Part of a small language model's weights: a norm on each head, a smear gate.
Each number is 50 + 10 x the weight over its row's rms, rounded and kept within 0 to 99. Layers, rows and columns count from 0. The size before them is the row's rms in percent of the matrix's.

# layer 3 attention value, 32x64, rms 0.117, rows 0-31, columns 0-63
084:50 44 35 50 42 64 60 56 49 55 54 57 58 61 54 59 50 67 59 57 61 48 68 51 49 50 65 29 44 54 50 59 52 56 29 61 64 69 31 61 56 45 45 58 51 28 33 59 47 61 52 59 53 40 64 42 47 47 51 55 51 42 61 65
112:35 37 57 70 52 43 57 54 29 48 48 54 54 48 58 46 64 39 57 50 58 45 41 32 44 54 47 53 43 53 50 50 62 52 36 33 47 49 79 53 42 59 50 52 70 50 52 45 61 51 55 34 43 56 49 67 64 44 53 51 77 46 58 54
142:54 63 45 29 53 45 54 57 48 41 57 69 51 43 39 54 41 53 54 46 45 58 57 54 52 36 72 44 57 53 42 43 39 79 57 54 50 46 56 33 68 51 49 56 57 46 54 55 69 56 52 42 46 39 62 42 43 75 51 49 54 49 49 71
094:50 64 48 49 49 38 50 73 51 44 59 65 59 38 50 42 51 47 49 64 46 67 52 51 50 48 47 35 60 50 62 40 51 62 29 56 55 64 69 47 29 44 66 57 33 69 58 29 63 60 47 55 45 50 50 59 55 55 49 35 45 47 50 57
097:47 66 46 52 37 39 59 65 54 45 57 63 50 43 35 53 38 52 46 58 40 54 54 44 52 44 56 48 42 52 50 25 51 40 57 38 34 50 48 65 60 45 50 60 45 27 35 42 50 58 54 53 27 55 54 41 52 51 74 40 29 53 53 60
090:52 38 60 68 42 45 46 43 43 50 55 63 45 35 60 48 57 50 53 53 49 44 53 45 61 51 39 50 36 59 41 49 41 12 60 39 44 63 52 41 32 59 49 43 50 49 59 53 43 32 42 37 44 40 44 60 59 47 55 49 56 54 54 22
090:66 49 45 45 50 51 46 37 37 45 63 63 46 46 32 57 62 73 56 56 46 52 55 48 55 59 53 42 52 53 54 51 32 70 74 33 49 37 53 62 41 61 56 47 46 45 65 56 60 49 50 47 26 62 48 52 43 67 45 33 48 50 40 54
108:47 46 55 48 48 49 38 54 42 51 41 41 53 36 36 54 57 39 58 52 50 61 37 49 52 58 52 56 45 49 75 50 47 41 38 43 51 43 68 54 23 45 54 42 41 68 60 46 34 52 49 55 49 60 58 68 52 49 54 33 35 36 31 32
110:42 48 53 53 42 50 33 59 52 44 63 47 50 47 52 50 31 59 59 48 56 40 50 41 59 45 51 43 57 51 45 67 37 62 33 54 47 51 37 33 44 60 61 67 45 68 46 31 56 64 45 50 61 73 40 45 57 35 55 47 42 51 26 51
108:65 49 45 59 48 42 60 36 51 50 41 45 48 43 41 48 45 62 50 51 45 41 67 46 54 55 52 39 60 51 84 52 55 81 29 43 58 46 55 44 53 49 62 42 53 43 28 54 50 49 45 61 36 39 38 55 39 60 51 39 55 46 55 53
099:61 47 45 62 53 45 62 40 43 31 48 52 56 39 62 44 47 46 37 34 65 76 31 56 49 44 33 64 60 51 60 49 60 62 47 54 46 61 37 51 56 62 59 57 52 38 68 55 35 35 49 47 57 38 49 45 42 54 37 55 48 48 44 36
103:38 74 48 16 55 32 51 51 42 50 50 54 43 53 41 47 47 38 49 24 52 54 42 43 52 52 47 40 49 46 37 35 64 51 63 61 56 38 48 33 59 54 50 35 47 48 49 39 44 57 47 56 51 31 52 48 40 49 48 32 42 55 49 50
103:37 54 58 56 48 54 51 51 41 52 51 42 49 74 57 58 46 40 74 66 65 50 60 46 54 49 37 55 41 47 53 55 58 37 41 51 36 43 30 48 60 46 60 42 56 41 36 31 42 58 52 70 54 53 41 62 47 50 43 40 47 38 43 26
097:43 46 51 39 65 36 47 41 60 54 40 51 48 54 64 47 50 47 44 32 40 37 56 62 32 46 71 53 52 50 34 56 48 49 39 53 63 66 50 46 46 44 50 44 33 52 34 31 37 39 41 47 66 39 44 57 63 50 47 45 40 44 71 62
090:55 48 53 23 47 61 46 54 37 45 45 60 51 43 52 49 32 54 39 30 52 56 33 59 47 48 57 63 45 43 54 58 48 59 39 44 49 49 46 48 47 48 48 35 52 38 40 36 31 56 43 45 45 68 44 53 69 61 60 19 57 56 49 60
106:65 58 54 40 49 36 47 37 48 51 53 21 46 45 34 45 64 37 65 53 39 44 64 53 56 54 50 39 68 51 49 45 55 55 49 50 63 40 55 52 53 43 63 27 59 49 61 33 49 25 43 53 46 58 49 64 49 56 45 37 64 48 50 50
101:28 60 54 44 43 43 63 58 25 50 39 60 49 61 59 48 69 46 56 54 42 48 50 55 36 48 40 66 36 51 52 52 44 37 39 55 41 51 47 57 57 38 47 60 53 24 43 45 47 71 52 57 47 39 65 49 47 34 69 47 46 54 50 46
092:53 37 49 36 36 43 50 40 48 40 40 49 51 44 35 46 72 61 61 62 44 55 52 52 35 52 41 43 56 59 53 67 54 39 39 38 52 52 46 54 50 51 56 26 66 46 35 40 41 71 64 54 51 74 55 50 56 46 58 56 54 39 60 58
091:40 41 57 53 49 44 44 60 55 41 45 40 47 43 39 33 52 44 52 39 35 63 58 48 50 51 51 31 53 57 69 49 44 30 65 56 52 41 43 66 47 44 37 60 47 66 63 52 50 48 42 48 76 51 73 53 49 52 45 60 43 69 61 40
096:63 42 50 57 50 48 46 50 58 49 54 31 50 53 67 48 50 59 34 71 49 57 76 57 38 47 42 62 49 51 52 40 51 53 53 54 43 88 57 63 31 47 33 56 51 64 55 37 46 47 50 49 51 56 53 43 55 44 60 51 50 48 61 57
092:44 61 49 49 63 50 50 51 65 52 62 51 42 42 76 54 59 31 48 45 49 47 72 55 53 53 47 51 50 53 56 42 42 36 72 49 49 50 62 52 47 50 57 66 38 58 47 35 45 35 58 48 54 45 56 57 31 68 68 46 36 41 35 58
095:37 49 47 50 63 44 47 38 56 56 56 40 59 51 59 48 57 44 56 55 53 58 30 54 56 55 64 25 50 53 58 67 53 50 37 50 55 60 44 51 66 36 36 50 63 51 62 52 60 61 50 48 73 45 40 53 60 53 23 59 49 50 43 71
098:66 29 50 59 36 56 46 48 45 44 56 38 41 40 43 44 46 80 48 56 40 31 62 59 49 56 47 49 38 57 41 55 44 40 56 60 61 46 57 54 54 64 67 47 46 57 48 62 40 38 56 54 62 55 70 49 52 47 60 47 36 44 61 30
114:65 61 50 45 54 46 37 46 52 61 38 53 45 59 49 50 45 71 41 50 49 46 23 46 44 52 37 46 45 56 52 52 72 36 43 53 63 44 69 52 41 56 68 46 45 42 49 49 44 47 50 38 41 63 48 33 40 29 64 57 50 49 44 71
093:41 48 62 40 37 45 53 45 42 52 52 42 42 59 47 53 74 38 64 56 43 45 52 50 60 59 36 53 47 52 25 54 45 41 40 45 62 41 56 46 57 56 40 45 63 48 67 54 65 47 43 22 40 51 57 59 54 61 40 59 50 50 41 74
106:49 39 49 38 61 54 54 49 50 59 33 67 49 50 49 49 63 52 42 46 42 52 44 33 48 51 51 26 45 48 78 54 43 41 53 42 36 60 66 73 61 34 46 37 59 47 44 50 51 48 58 55 57 63 50 61 45 55 58 40 30 49 59 38
106:44 49 50 50 48 45 56 58 55 52 48 41 46 47 42 50 36 50 51 54 37 32 36 40 52 58 46 33 48 51 84 48 60 42 38 62 72 38 42 34 45 47 53 57 53 43 49 55 44 51 44 74 49 55 62 66 46 37 41 73 47 51 50 57
087:50 50 42 54 47 60 49 38 58 51 48 30 53 61 55 49 58 60 56 56 66 41 72 69 43 51 44 51 45 60 58 53 52 49 43 50 50 60 30 46 45 49 67 33 56 61 58 30 41 48 59 56 63 38 56 63 73 43 57 69 47 41 60 44
087:48 54 49 36 49 41 56 48 27 33 62 65 59 36 38 58 50 52 51 35 43 55 48 51 50 46 63 45 55 41 49 64 39 68 39 38 46 46 38 57 41 55 38 40 43 58 57 61 41 63 40 32 49 61 77 48 59 61 52 43 48 57 43 45
083:53 50 50 54 42 33 43 43 55 44 49 32 45 48 56 43 44 36 45 39 38 30 57 61 43 44 52 38 52 55 46 39 53 46 42 55 77 40 56 43 32 56 59 44 59 48 59 48 33 50 35 46 71 39 53 51 63 47 56 67 40 52 51 27
090:49 60 46 46 45 40 73 60 27 38 54 47 64 46 49 39 38 44 54 49 54 48 66 38 50 53 53 54 54 59 48 42 51 67 42 49 48 42 54 36 58 48 62 48 43 28 46 34 70 52 47 57 40 29 56 49 28 64 51 54 55 49 57 36
115:41 53 55 51 46 61 56 61 45 59 50 34 52 53 52 41 65 60 73 49 50 42 64 57 44 48 56 50 53 49 40 51 43 26 44 54 56 45 53 46 30 52 31 53 57 50 62 28 37 53 45 40 57 47 67 68 62 38 59 41 34 44 40 62